config.yaml
head_dim: 32
bias: "none"
tie_word_embeddings: true
init: "trunc"
init_std_o: 0.00493
beta1: 0.95
beta2: 0.99
max_seq_len: 512
dataset: "wikipedia_en"
Each number is 128 + 32 x the weight over its row's rms, rounded and kept within 0 to 255. Layers, rows and columns count from 0. Numbers have three digits each. The size before them is the row's rms in percent of the matrix's.

# layer 7 MLP up, 1024x256, rms 0.13, rows 109-322, columns 192-255
100:146176093090079170176087107141128076139097116078195070159094151123166120118083116179164146133140144076138166154146164166146142169144202122135172112128146166117114129094121078142165147118113158
105:184155164208120078112088107125139108181155129068080164116160117176104101103154124096152157125115119093116100096154116155104054091152125152127119143102124181115148110165120100083093071107135136
094:134117144067159164122058172115197160091096105111042056084125111101077138173146093118133127136173100131144125082139153114122160120122104180080116070152133110142141068160153125194115135174125106
107:108138135159124169100137184084150146173158164183161151159146121119126105123073138114141135120072110082155093108178115113163170167172160094110131103130186114097168101087102090131129079147074116
099:124125169103130142133087139114098076067093157169121144209212119128100106175171090120106195123155091083071235183080125168119124150139136113075107118113075141112084117144137133114043149110180146
098:192132106194136200143110134156138097168095069190168137119135184119072129146166131179116097112096062099156084087144111077141132115197070142104037151172100125156107136207136108164139122131146126
094:166086188141124152175098138142101080119120120140110127135114189091176148102160135042170107136120045097112170098108167132075180144176088172122109091154107182101083167107117105118192113178113079
090:100129111134142159101111122177111143088100170098119088140127081057166146157106161094075108179071131098144082160099110117164164132114170094174115161106188180090104129127139110159175089180157089
109:062152172123022134138159134119137080167119110097112132191113112082132081142136128134145069087109166134103190137093102138126150128127153209163090109157130112187126110121113166107143156160167173
096:180166143079119125150161083136129116158120114153081176160136127133146137150089114187122168134117093103158154160125091143124106159072099125166138076109120070117096152120152141131175155162143136
111:084195098075093147105146182120108159138125173123163125141181126121135152164178127158167106174164142100067147160084118091166102123093133112139107181097182127119154113143166156193119167077161081
099:181123153178147085110103179120125160197097109129137130117123097121165089150071112110172164094137156134122118144073100097125102150134153073097096159189074142128078095073137090168143175111126131
101:139160163177098164069112096088205174127140082137118120120079101154128084132059094106104100132117152139092107079138076102150131116086130123116166182163152142118122131131147160172148113119158124
107:143117083148130152161115100126135183101175087093132090128163123141134134093084123089169131117034183096124158215135117134163086167133123164170114126121088098083134168111126100121088112123156145
099:102137150123081141124129145058175133156119152111194070141150123054133084090153136140122137182135109104121164125054067187119107106170154091158126117180105140148120100123095144145124103129149141
099:113126092170121162123176158171144090133088066152089117141121141108180089110162156092101116112086066127081114134063105131077093129140131122148143136085178080104191117144122103134134129136151174
097:164102121165125167104148104124095122124093140180136123071098149137105148100124071155110123188102126124107162094130093151106095118103118135107092132114080112110088064166147128149135109112135117
083:151138119142122118112133122160124126104084113129109121117086247087102190106135120142171094151144110124105108077100137104162119163121080124120078107144185114116100106107089140166087081031163129
105:138110167118143162119163125163161117120128156141171098151120150040125134199147088091028145140171084134103145180136151116082101123141114105089105051145130184074113120181133126151118155204090160
099:120118071113187107054161133105083139142141105093090129070140135176147165096131094127134128115137125126106105167127125145089138154170096080092103067167147140138133109151186102100088172114188077
109:112117147103107149124086181159128161136100068145122141136144121109060093130107129114137161165136145135032207080051148115103087107151133176135149110061128098085137131127094116102150153063126139
095:104125149136140105148110155084165135094115055102139134134117148109116087093135170133101137135201097095054128172123049141175117156106148111072090120087062150154121103119077138167141098186149113
090:112175140107138052154093136125138133151143171115170096134138149185111103120169098078166096134107113170142149083197164126208088146097069180157068117144161086137138116096112168094117158150148135
108:156122104154150186102178090136114134133138141122083198089132127140082162111104083124154170151141075099118149138103138099096188192081077103133095183175150106109165152170112117181098156138089135
102:099147136147172065123112177116143141144131069169116144148147149093139092137123163100159071096128154126062088044168168163221124148163120117164116153079197116135052075126124153122172096113174175
101:125140114167116130153099051105125127096132102096119155125170124176130156160146141154098118140159168074088043081094152145124080147109150150180125127136139141128195086126079152104076151114146116
106:061110155126147113219133173114131123067149174131125146115078098149151138102104125115130139143120099171071187051133110114127142143085091143153110144194163142198078070121091090127116138133117113
114:119087142085107185145143116195128167093102093136160096093148086060118169186123111126169157150112100064062144135166092101221087170100130114172128059115095088138130189116126168107078098124115103
086:090072160084182182156116107174163097092071186147135110093111128188173127114122131167118150121178125096144111122126105147131088159081122145141125134116219130133094140120087134151148026128176124
098:179154157133212136152112079132136091101112151114139122079124118156139132093147127134090094077160144118085149140118167126160125111172138088114093117140157123129106209117157160117104065142164152
098:126113101176139094134134125157120116085082078190112090144106144139165113129091118159111173180110093063154096134090155137147102146083129134113183177128149084162167199088131138133129173166132151
090:189111111123095118136103131086102150117089152142059156137151102101119077140168137100108129173146198096143167176107094144123089162097150149169128158116114166109116112149142160183111114134134124
105:139095176151124108125110151140116170124145130119130107092102195156178060081089102141180149194119153130181100088102063114166162065179116118137156118130163131132132134105105101096140165101107139
100:139120099147098116115104111110125141108174160120072130079108107086142146144167175114141097156086131065134095135126103162133148122140155130152166129190151185091108104081194113150143094155127122
100:142125146144129113138088111076088118182131079147152156123117123153148074130114170122144129142105159144111094119105111109139124104149106175118155138129137116090189123083141113087087125144106120
103:070182136124085134104170161073162047126123138120129152090135120156120132183192131124098140138146153107136136098110177162100118149144155114167097117123105184162136153122191045131103163128152134
109:123181177104089085152137084109099150168128120129146095110175146149138143171041156103173124073111186136149153139116121080065153178132143168136114118155138141094174162091134179126095199131200126
087:090135082139078086179101122167098191112159114090106129138138086130131095122153134128114164082100096201083151103123153145075090126139163087089165120136157169185091132130159091176076140068139117
100:110077201168104167094132137160168080203110160160100154122171127210100160096128163138100065061115150128174083133078125127125205169149162130145144179117104113148076158135182141142122110152121116
112:106109094100102131143188083107154161182143176108081172137193076120112084138128111155103181132126082101102136082179141125128048089133131176130128120148120119139168173134138136187104153147126144
114:159165142099136103148113114211112107139135103115100147145127099114168120092111206151145146113192106177094161067103093131169117127111120098141200085141150106167138120128147144144088091108171134
104:096104074178187088132122155098174092113095164065151130114194126137174108126101141137135079107105224081105076095204106122130118161193118133125158114045113172136089122189127174087100149102167153
096:151159126159116116165135100081125175075144170167082082123160117164129120127114177049075126093143128123141152109112109159133134178174105148154115081152173153106139188126087087118109142145158108
099:126120131195176117065136124132155151126147140115106131141108105142153167102154150123117149145106155175119162081144087110148135120120118076126141105137166182097144166174115113148160122094103078
101:105117092148146115189193094157118130082147119098134069106165131119164074176137086133156098076099125154123113130036129103115122113145148081075144082132099130146109089084129074150119155113096129
102:152134117087141161186099113099098138136151082107143108131135144149170129144198153125100120095125129128133063091121128146208134120139035135119099101150160120118101101189192065099106076130128123
101:186140165130076151140122137126135125090160191186133096087151139119128102139099084116103159128144151154155180136103110102146104154171125094147080128079129118037130141113104114132146158167101088
091:169110138165125130121157140132113107123118109117131148146127174127151065114165097109145127107115138175140129151075150131126125105088160082108064156094123134142158144142145073159121089124149090
112:078140139126105094151157158137181163116104086171166178127107161162160098119136143158135103138082169114116115074062052108123164121116139132113150084121111169168135166157125139115137078143147139
100:104134081115123122111106062199113094145115137105107107163141116103191114164164101125114169133127148121124093140129128077098138121094112184141136117109127051171123107131111088113133091120092154
102:132128149088170107161166139133121118149145130135076133145106111162110115113151060155114061096166128153122114114136152130152135132090126147079120167116104134135171151072146148141103049133143077
102:140073109191109120167072103100114104126083080074087126115115129112170148128085131098152161076090094130104149140201116137116167185114151117154090116142131152091071104123218057150095149084144136
097:120082142147133129101165113120112201128134188139138161137113116076102135074122189096072148147128130178144142128143129118106095104144054110116111184129104105138118089125132065178110125151091160
102:122043165160155150163169173157127149189109104111061115154110152123073091151127128054086126113157108206109132208141134132103179152092141103143098166197100163105127116099096190155111165116088167
095:134087121055115198173097195123093078120132121148183120155112108108156156171175120152103128107128120145119190148129128086131118112148152160111108166171134215111152113170149139115052182088112128
099:132174114071161119127138138149136083079137123185122134122150104150121150099071115184140158093079110129096094098101130118098132130079110113126092107135094060101135142131132153139177187128142131
096:105132161138125162116040149149184072107085147127127063109081076135155176076072122129140098094140143136091143131084112072130105109201089191122164171184047139152093131122113131130174074207120120
099:095168107116152155171105183093091111135141134119116143183167151124155108131105148134064118110105124120138097140159156118097122125176145154146090126121141138146129110140136099120185136167133083
103:138122178117127145076160116108103065140183107115114117157165154105168142128112092157155105174132133118087125111111063077149160110159117102107070126135161111122078102168068098117088121108143160
104:062109114174125112125085150076102150115160142076071116158136156133052130064199159105163132162145147160120120142125108218165133111109116125153114079195140121107053115139143162113142152064176113
098:139128145166128113144117168114125117078088143122136177129060144110117129112095104150169193085112148149115166100134126134172138104127186107110171147125110061125116127135164131153147083160116191
096:111177186183117082163149152137182118115113105144085110112112149164145135130054092170135125119158122123114107136118137138129168147147192131164139107110069150123099112084112101155086169111106135
101:113128122112181113156140163157130112086092130135068147107138111111167150135098137137148171129165090187131122116194091156178114129175068215104114093166109112148157080111103112098132153128114137
101:103135195166079102130103149095104142144132124088116150149125084156102124126145078122150089083180117145141111085152104075120128137098126119120185115087126115131135148086161170106134141130174145
098:073121139169132151161120081128117110180074182157142177116087139132100121125133171142111098093164129160127118130091073128157098103151132145172103086190173120120096116160167126143204124105117180
101:098125148146186145139146162222100077131095134114099207177148180150136157140117136190122114081115120088144092178139085059130143133098125161123149132118120011135126141130184169073170157162211122
097:125110108124135081152136128160119126136126110127063109101138090122164151144124100162114120045210048106171158139059119066173056144156105121124102136154119126151161152133176148101164153180120172
102:149090160143071154107166114109199148127095101046140106127168132109181094152113115092181167144116128100093124161158116122107125113183106072099094152130146081062158154123074152097171123121151171
099:151182132123200149120166116149153163104119091110153120094096127143110171132160187178028135124155100113119162078131179149166132128112107127161109127137129089127110149120140117127088109103121121
102:110116151103135145083143086153099146175167112160119136084083120152167121166114138160125124146063126101116113128139126129164078104096140168133095151163103122109187120127124165168103120146152123
109:160142178162173141183155109113143144103134083148073087129133113086150150076164105098103111125148148082125165151167110144112114095144172126170128165112101154093097119124171166125132102095174116
101:089102106112114073154089135103101140109148058162169134148149141142104132145176123110058153120099059105142060161146107108190104122189172141124124159127138122109151160105096176123160114134151088
107:089162121132168145146136162153076110136113106187069163153087098107090117087171148127105084175084207137149184104098120137125144071102100113149153133108109144072119109076110134204129129131110152
102:132106164118148137132133135193130153203134098153139201166171117128152103070165139105143137116122197146113109168171117073101087078132166210031134125104149167121131139122123072170127179139137129
104:141164131121113124175150142139109127151070158139148139129125107106197123129096114128108106149108103115084153129122123131100115110177102157117213151107145143083154107104100176081158120102129135
092:086105088129099121099142111115102103128086121074120144145203071159117134132121120089138131067173171156150116094194062162168173164091062149080089100118077168127135141126142123115099085121080173
108:053128151154110117141135141043138093135061081135135137127075109150163120125174140162111146103150106179127091148145123153120138078063114116115112165117174112134122157155163137146122130113165101
108:105157119149090100088138181054110144106123094075104081158152079138086129111122103146108107111108121135148140098074129111167169175131093171138103131131102159168155178103078161153144193128159141
089:061153142096175109110130110115069130117122067125101110091099092140082127135153153142156151130155072100156112104113094130133119155105203109137102102161211143121118157105121089110077116057135157
094:088151104101165149118112126149121078176191112098092105125186174165160089110106085089095110097182080116141155143119145130092113161178133183176117093152076136132150127110136128142121112132124111
096:075150149072159096145129105122181162111085115114127126197147144150144115122199125153146123128128137162154154116124181142120112123138170140106120107109119118126170113116118087143107129158131087
104:163156160121159169116146149139101140167127121129158137139115128113061122085135095114155121104160074117115154119167089094134094156189167130123089116181114075143102082132121155130128073120120162
108:072129137098094138071144112089139174112131143139100108103103124133120135125157172121159110146153092173098197141159121118130123103193116152132118114133149123132160128121173156080149137093146113
108:136157126103122137125101113111112110127110138115130163131144116112109093174200127098123101129152066186145161135167062171106126122158119117148097087105115127103155127086126117161082087143113103
095:112145134079132149100111180131189144155051145079128098139094147111120117176102142141172088155141096167140106174098125140071118133036178140214105109137096154128136137188150132140160058143119078
098:183152160126141119148144110179167163087167106175139115141135099147128056101139089139100146099073118086130151082139163138137154119127107110062155089148161122153097079097146102134100133141126132
109:085150070157157096109176093141178104131127144107130160112127191138164130067113161164170124141084144049147081159201159088160115158137112135088159090103142095123119119149111126124122099145108163
093:144180131126094132148156097103139129104174104138142169142058124141119108115118105124129168097139124138127167092171147132136097208123144134085128143113140116132112130121132117115184103132141128
103:175098101130054129131167163134186174097067192144101106141114150119098127139131144182159177167050152189133113111106104154146087149072122174136162113181159172085138122092097093160115089092157090
100:097196136183101173129078134135132121133163154104162100150093132137156161109092116135161049115163124118183114145142108112185099083145089137101158175133055175142103150052067125082099097154111127
112:142121118190115150178150090108116147102161109137166158094145170134138140085125118112101115104091128124143100152141139085081111177111135074134162077111083092125146116144121129140147104138149128
093:126112122201107135125105164094197167099101150133082086107114125077094141155092188093165120080133172150129115137098161144116102130106171058115119132162113076171091166113147190105144105170109151
096:115154119130150142126113150128086115142147156117150176116102135125153087175164134128208068105130139123106156097141174059142161117160127122115105127145124102166164168129105126166202140177151164
105:160105114151082137164106103087072131124095168130095112132158112115123078176082169103117127162191088069132085127126128123127114137154178114161124108119104136056069107134171072129098092144123117
102:086104140140146141161130130154097082157119128106127098084113079148171113098176163129133141107158092181103164151113100111095151115131056102122095141094158166127090135133172215150127139139121115
097:148154114201182134172167124098077163139159100104141145092168089097153060147058146109130133085125141175152082167136127117107212135133064158106130048156165142182103155141184100151207123141153145
098:137150106163149105117150119147097115128089132119142064153137189128145093179175136095108160159058080062158093085111055079084111182152062085102173088155162103134078097104098120147110114143116169
105:045139129120159060152124105142143117143078137101107161073129147155164079132147204110107119097142130093124101176127098116148137145170139073124090162186126144138150077168070079060125087111114081
103:091138165140142133140085097119148101140120126140138137159166131109052142128107150100087122124208105104069090100131127103145167202145120066132061133158162085074125137057120152080084061157160136
101:103136126094147090183158133166133078132117126094126166095149089159105125130163143140114142137158177107113100180090167100136092162161113134127084132080115135135197172139183167147067132131158151
101:146140137149149176135201119130166178124105107152139062136142132153133156139115125198182109146159103112176146138155099093152156102158128099148121105193101048136018138114094148113139160150146116
104:134108155117149190146110132133133143171109150092099134119112136091167118095139123062056098137088087076160218115115156130085144131153123113129148125131121096105148143119099096101113082136122101
101:120158192133097160140141169142159107147158155097162150079101114161121119118091092111092082111095131077159119127136092169112095137082133107170196096114134063044115123139149120152092126140092209
102:061136171133168112133098163181072076096174115161101113113180143036162089194162127184093137063070120139140152064084194071154128184142163127091091101153172133130149141150122136102128110153156063
104:122089122041158161107139146075126160155114156058144135166093192049123139076095113125176120136165116124135127105111165193140081167111079172189076087110173170138057183164102116126104115123171112
100:136162123155119151187192093135057102172108111184144119089127115133079112138164174145123110130135126097139113152081129193091171077175132056100133108142074087140091163142095142137130154079127161
091:197099127131110184161158154151124111110092111113061199123110108036102097154045043149106117132161161157088129084122115131135140131177176133080133160155089121131135113089099113180162091108084169
101:156053162149134114127216082171194150165129131140122105100169110122195184143149098110105146086165127174160094105206133108096097193119116101078133166114165128154092125152165146152098171099156125
098:068126152179156147142089095168108106082107121128152134151165127130097101134120125146146040133108137119087117107063086209127110090172136169135103083117136156161135098123175115166122137186154090
104:175159154138084155142187126115101141102091181137162135173070139214128106119083137114085150188119133110075140084138119137123147207124132130137185146072154137099148087131087095124200172137143157
106:120096170208133092139080126139143090153127164093103136093137137074132102123115107079133162142105081130106140044133093122119154136196115175130198117088149105188121147170170149177118114131115162
082:101060112146104177139091117197139127140151125140140107119153207083141150141106128157162091168162066131161194063078146128113080113194086077098181125118046153126143118085118119135181097157095142
105:084123130106141152190131127117085134142153158105175153185120132128139111177103128093110153128125154128122127104080125086119096105132179109112084200068102049155091149147169114153110152178142132
109:114091080144142167092126167157093181107118121170127110145025080122117127113175114063076106129147143170059160141123167163071108105137146095191082028113069100130087107130132145146091117110123121
099:116139138153049144176112195133137120125161122061103136132157075060120116137099132115137096182173154125145113163089037121123116120134114141166125122083126132086115143118184078083109151133099102
094:163139148107150118112125131124143119143098157173124127147123167145116065154169110159093110168134163143125111132145108122168119156149153104157150128147077111102063093104104144137172141154127123
102:134121120142180136119113097108122174140142132054120141110151149132061149154184070127124074193121161098083159193117156166102147117118093129185136118153134158197152134127089074150125063107157123
092:163144154126138146153096148070081124071116120115118149100132125157127082120113096137129137131124135087173144084097188083097131155118132200179160130071173141115117198155142167132194124078108158
091:122097101110115123171146082083106180128166142133150127117088152118086153127141122158137083155100118125093205121195149134189117060091136165152103097146114132124170107048181112141139119111107143
098:104133165146141108095100168089095093108150099180108059111122133158097140113158157115137095135067112098107145120132129096149126172075150106105082140101153171141186098136133083116132064151097115
107:083117131138115061152144094089145094112119202099123150119098122108140113091133167088125131196069141185107158039140129115180201087117120126154125105068162023127104129186110120169107126139119149
106:113065192145049112138114122110092147143173141093076087116088153105098147123167116179148135194059090064132131097138099128085155172183154139107112151107109146130167120082109107123155161216094130
094:135089129106151144135122114096124157137148167136088167166139119126175110088134097142134093168128135121126129098157125099099079170069141086136116120059171157068103104088147119146137138085169159
088:152041179128117158133228092147121034131146139144119150142155114135116123149130105107146167184209117101080075153090110142174165106109142173115140132137108126130172116128170076108118103170157102
097:138158111116103171191115125151169135145113145113087140108067096117158142111120139103187154154075157146057116109112093092155080132084165152118074108070063091121129104136159102138148133115188097
103:153119153125170164120179110135086111157118106157141173138182096139142172065184117117118109139151129165114105158137071061114146118184111115115110109174041162099067226050158114101135114064146133
102:119128184104115145134189115178119114136056096153212105118074094102147104124153116135113132130167146068090117134178146122142128185119107124133149119119140119157108154119109163150122125081130116
094:138117116176090100153156160121058147140139120118111115167128149125068058121154142085128143152099133126139140126136114095162100108131200138126082113140125164136138127063130122105166146136105115
100:113113143126094145078070113096087102092117125063132121112113067134138105140105098127150151095184126123092170122115194110092112158150114114116123126081152181073141158078162093135133158115105133
104:164093136189180158119168081129138134108139116114179093181107115144129139125203139151121140185148134095127174170115151111141131171136133161059078109138149142112151120161091137126114129099084171
080:090122132153132078155140144158089175131118081116106121111103182072121144107048158087130123117113078163143115137177147093131033105116095136109120163159133110172134151107071153147147149115130183
099:144180099089102088143152114117148170136140108153139072137131087164074110189110132141113106085190055148161091156147131132175102146193075142127129117099165132126075086127120119113115117175123143
107:114108129174073176049090157107081091090120104108167171093053118139144074149154123123110148089178098130111152077091137071046131092146068097166102103143126159126098119141114085181127089130144114
107:138112133154146131128146126161089174143096114136131122145106151120071096125106118144126152132039094102147096036132144158105158170187097119134120105143091126132096137136148076095090150141143143
106:153096139088197134142137155169079132069130149098116155147169105130147189103102087151165139171113209130158142164189089093160119122101093127166131174159084123092104119142102135154122193136120075
080:137141131068114157145123134147120098143123146183170167196185076143158126152154136102112124125074096043159106159148066098105104135132121138174171135099127184107113093128173074153224111198116141
105:089158148185209103141158117198118196115113138104147120092111070165132121104115153142135085133055132088107121109089118109110185115090096157105143159154080101123078098109127112170129110079140203
095:102135144138143177108085169183120111166156144060098099133092098121175161219127091122081109104102210113147064147169175153140181135063115124165135106215166176111120124168096107171117182130108143
091:103125086132112165116090144126084095134119142080168129160094175138149166119120105081136107077147059120131101172118076171156109126181061098132113095098081143126091171132079130104147116186144185
103:103169164160109126176122163171143174107168165152088108100129129170099130145143126143129125098158198130153141186162131144156065127121155129136114094086093135116119085146138058103107108140137178
108:136131194148117130211136114155123099093152163067178099180151145155151175112120105125130075158122150117110135110138104114138178121162152140094119099112144126091085074181169143114135097098135152
106:147060119120196177084165126150108102127096034135137116077137128150108133179180147138126110133153195173110120097188119092135157091109109179106109167175107148082168155138135161159152135119106091
108:150096137126142138141114138137173148160136158163146133050091164136110159139104141158115154164128102127187036110141188144132106101157154114136092097146117141144117152143095115125123152126102112
101:086139109176098097140128072106142181103090130148101085056138186121077084162140120134071202101060131095188109091148102167125090119164129114169079133115133109162109137154118145118157084060111123
099:136109108140126103123112150141092200155123109090117092113186141166113117149149134098097179098146131102100176100155133086050122138109146139182116111140155164113129107153194120144101184170114143
093:052131113166120108094171147165130125143136116142121123159087169072111115131161120101153139169097142119114126078124132102188059177157137130107055116157135173130110071094066076155148128181121166
110:148165154114107108184148116089114107104149145122096101118093157110167105148084149163125203133135127112093138098140143137092126068087144137135083099207110075115193134129097130137137097123093119
105:110136123093088107189128143123179087167146065133136111115076100083137087147146106174140093120175120139135097154081162133124090159088127125159167035130095075110090153113120085136145100168164131
097:077173146161134121134109099084035160133108089109083179142107131140115108085117157100093099139087110053148126095155148095119201138166091141077123155134159157086130119122094198143176157097125127
106:107130206169157140125196183161136071122126148107121175196089111085140124167118136166131106154169097126123126127094081135140173151091077148093156148122051130062138140153127093103123139145096111
104:113065105131147100090110112105155112150066046068104092174106140116146088097094131115032147133162139116131178161097144135129129133147173158088102140122131141103143106161130090148130195137121145
100:076128183095091112150202176147119137143132126124139108101120174207145146133119228111093032096156151158114076138142194173104147159180108111106104132118143143163139204075130123084119117134136154
101:102106178132161142147142156151131098159133152089117174123117165138166081081105102188055115119160099109082214087178174097120088128194056113095157124126137141201140092106108163030122151104152144
091:111145060107085123170126111134115159105067111086085093098160136120142100189172153097138119171098095130121110180157049100144093119162121093095127123134186101111136154143127126148061096172121181
108:119166219144136076087098158102117046155139094103079133108171105151120093103144150119135152123167098117151140067123137112108204193137163133149131098173106116101143156141166159166139125136143175
100:178094168169158139140157121160196093106139121161164147089106098126155120122128106184111133142057138152121155107166143085110125187112082150126136096080129097089151121148076125132121163086099100
100:206127123188125131156091156177120140127029160095123119138108152136102113132133165148116107140115132054106133173141106154140169149116156142161131133146116145069143126144132206152070137169175175
096:122123157145108172167103081089096148156162107130178111118145112127103165150121087142086100153127171169152169099122116121086046114103209146104120140088131102138083122169119156157149157160148149
106:129099208125145160097128102134134134182015141137142155117046142144130168123092172138133069174093143088113195114130092137160114157110135127151078064098126133147158132118103130152126121138133127
098:145136117086108139155103178140106149088141165098119080109111146100104145175153117116121172102039132139081156136171115116156184098119053147098102101114178101125087118195190124150113110143111113
104:130125135171119087138171154152132079103103103117111087065151124090155139169132134079119131158145143126148133082114138116090123166166117144126148087163094129097242122083128147191190151146101063
099:164103176129089137103138166106129026113082131145108202073120090107157188146175171135132128141126103177164154118162073106083132163107159070090111081141169108177120154125159126116118151141125125
105:098131113105092198140102147110067155158195128170115183073081085203155073148098159119117129119165173065150150124198147112126099147193106132133078121175126101091111137133169122125144098110064138
104:101090141108098108081162109064124163133117119120163100153091188110137075147174119199135175150089140093093123159102138132098133113114076124179169106170155113174155104100086136154142115074150146
102:162079174119120122130151127127040159079092160124169187134187115093132112142150142118073114163172124085143123082077103178090138125156069133145096177086144085092148123100139171152133109143139116
100:145188137168189139138149107103151133162098076100113155112170108153159136156188101118123190128191106152089084123094069082109132114152160117131200132105154148118185143097146076148109109146150139
099:063110153127121103169111160119087103120058151121133151146138107181110163128147074121072131136104112070132178165072131167194157150117140119135108201101129094182139093121130129124117162101120066
104:187075164179127093147143133145115168114170141165105143148124075101142136072122151152182122118082176138128145067119155130086094152099150144126138181149155174189146173122121153134073124098166130
090:181088106126130104133134104082164132171073163082126143103164070189190107146155059174143184121138120165175125105100142085138140126093155122168121079128098197126155129167065091155144122133141143
114:137189126147106163087143132124080112103193094160064104084148141134124122134089113109121088094111152148110103109185133092130130102114146103110126097143162120122146224185138120144187119142135145
101:232111170094107118136088093140117110110140121115128119077124124085138141120134184189119160106160161113180189153040117128117127124090135137134152169104166129112114141114117120082144165121128131
097:139073177131174141105135160110144096187171137079046104131111144128142150128110124140154139181137145151085172073146090073170115126062172089095143140084182143140179131105140155129138153143178144
103:182127081142122139123152118079097137112094124080137084117163087132167131142120120146095130126128126096095121135107140113126127164218103139129080105115133127123129163117132063111127148182147097
107:199112133173151106175166110092113134118104110131138110126061182111112114118115160143122118153116145078111130133103059131065133095115170125200146069151187135107146151165092100162087094091183159
098:089161116083137124147107098075157109134151103093207189139166095055178128122190099166189103165105143123178175140077172137162162148154194108101063105187156112165107139176093121170123129127153134
100:097167133079099137119106105103111085104133181124076145151139102073132105123118148155165156109152063149071142112126110181154130091155160088183116150105154126163166084110095105139142125143168139
094:115096158128135156107170173103163163109114102140091117096123217124160064127122144110139101108152127171133153119131140062119166128121112078146113159113087078130120122103150083123108140096125146
105:146115127181097159126131135088114098086113158095163121145136135155165112143139117171118094093119159132133159117128149174123078141067131117113061058011134091090059099041158141167083112063162115
098:139089137133096116094090116078112093071100127094098140116126150106117157128159099182103138145121118139106152108159117160105136172094099130159112089152194096102165138149150085159119123155132154
101:145150176135104121103052087122118081121193088094131204105150124169130086093154156168161111174203091117141166143086142106125159173154128077140095101080103151198207143104145120186146167131110208
102:168187107149115171173088138158166083149115212142162107122146105134125088095145187063177203106062108143137143163117164150111083180140185135068115128068105155106144147130175143171110111143162097
102:110134062115102109099181102107078215050122115081129085136098079140114093189176110105117140135140077100119137125110143149139094135144176125147108150115095085135161121124155108079189119111120142
094:109107154144147128128108129115079189160125120115106087107093156160233115131141134147104117102101070102135121164088189156139097156133151122150131140112047136096125135117143148126122169162139164
092:133104157165160096123099157079124132147123155111116141090162157105145139148148120179126162124151101098150085175152140145178135073163085087157103088138086159129092118124133108113077138218135194
098:096124146171092162088111181103153126100103159102133063076114100116077132182119181139056111149092113203057115089067169108145129179106126155151119090150100123065086149158084088129102107160141131
103:139173187130133147094133171128122139129120103116104121058176127095165115134172188142152160219168082150132145122067128101150180135129113113094084133115103091114144131183125142151094166047184135
081:178093125177112119141081137145087120122149181155125169129186136104098139132197138128148120112129135103134140155125065129133163158087171205032115093098113173141118125152161071140112114122129155
081:051134134141163025135141147173123146122124107125101134122173132130107122062144108142156170070091103107138198118121092144166117114085085101147145080142073107115171119100182141082077119156120131
103:134073172150139126129132146075127149152136126129200115156119130067159089111126113200141098147166134158124114164137136118124118084107155159077117114179149127172124155112191084124099067145132139
092:113140159094120160154098084128132208165101107111120149123106151139091100124149145115147097105127108144063115149155137089109149118097166127168098124056144121147134137082130077170161107178122139
096:132109126181155156126107091164141113131093115068133157055158132172153129153096137165106172132106139126145157204169174129120087144115138134108151128151141107130165171168111149157163087166160134
083:089191101059097062136094137156113112076114111085123120100119155145115099101116155160129134110152165121084152162146130175141092109096105078132165195122108156133166127100139093097096158173158081
102:154118080129108129079115187117126085086123183108154207114129145066179062111103104139099111075152156095086138121140081094136137200152154132169156070134121144090154127161117175112128167142131100
092:052147139095122142149128167176168154119151122134088161138074139111113111171159136142042131124090149140183124143116102111106082131146094072094084167166149110117139106137160166110083101156121064
101:149078134118182118131145129106133157108112107167120152146097163111148081089158077149173140133092135134146106125127094105105074139104163113094073082161164111118110065101058119139134111172051143
099:126053124092110163140130149115179081100130141153163140081057156152167129109157138161127096155137127187106125091114161126117108123121154136140074104161092117093100133078163185206172097113132133
106:138124155108120203140201106131151139104112189064089106120086143135117052126049116101090133117108114148083121121117134129174171120101098111165181037117160136161068102044105138148170105189132066
098:154136096129076139148138113073072141092180124077100117098132179119109164142076186125142124096129137148123124127134153117149143143155119180177108148148152130176114106117089107138116130147140120
094:137101162110163166115102076227134109094167145100145134095081127118114117141089151102096147113094128138168186082150180109108134151080097127126162144141109134056103157110141140075122129133117136
093:094161104104140114172129110161105125179115126194091093125140139130076062145148089149156114135120075212151202146129099137128103144157175140132141145134182141151112161155105157147124189113128071
097:120148155148144168173086100154140082146192073095094143168148147148130129138179166132150117114170145148096105191117077143145200161108147095120105122168182119181114177143142149138110149132144074
100:137134119074146099150093111181129084087154092148137082181110158114126080138138030142116114104105168109177150135084199122066100168089052104133134198136143109074087185158144085149108157138108161
096:123132178097134138123134168118099165110134111126188114151108138115120112159105091085105143125149127156127183087112083166142148090144095095152137161166131102094122121061136128141152127187068054
104:089076123203131174073088139120123122171077117160104151145132115110108121107150140070087126134133145132093118139159160107129112120140131058104100132132150070147132137122140157138112205139195163
104:143167174132106076169157124124156165151116076070089151095065169118150146105171126178115102133124114100127125131176121089164133173158090103065104116090137115093100176120107134066112139110087181
091:120070153150159164128103131153086087086121179104113104153109145106089154103120113102136193116160113125132077092119100095111129177134172138119123148155100161131174203066135090085152133114119060
096:129113192131141155153119133180133087121090132143112118155122127088185101177115140120237163110150142139172125146182130153079084150220158118104192121108168079097110147125070110094104123118176154
108:153157096135125129139191157186137155116098147160159142168145166072111094098153142190157102111144083171098122101179164116153167184133093094102111145155181122132165176163137093111075126164146176
096:117129158174127196136101160113151160083103164117148140122111154140092157115073125135160162111106170164143102150133133124107132155077148131111131097086142085145089089161126106114136102118169106
087:062192132138073125167131125108161148074178181146106081096175136104169052112088150101129132084131160119155144150082147109146115177115071137176101129143161147198113130150156113084098133095124111
103:094174174174160095131174078142143139140124085181144113137106114095153103121121169162150110114095156103113097109088108115147171093161055157160153119110119103131102130096143135106161149155117156
097:120073088191139074183111100121085122130137103145129105153119126128191137076108107150160071141071145142168109145140120148131117032106176090109140140144155134113075162114115132143064132123155146
100:101125146146070155151123182171098155132129062161151106155125121113154128154131107068081103137201168101183126130129133053096115144123093158081118130144147077172146121109110159098141197111139085
100:125052170143129126158162127076134101075101141139093108117067075126088141157120118132112173207156105154171144137104109118088158121083103107183149093111135167146086125144151171150129094148130099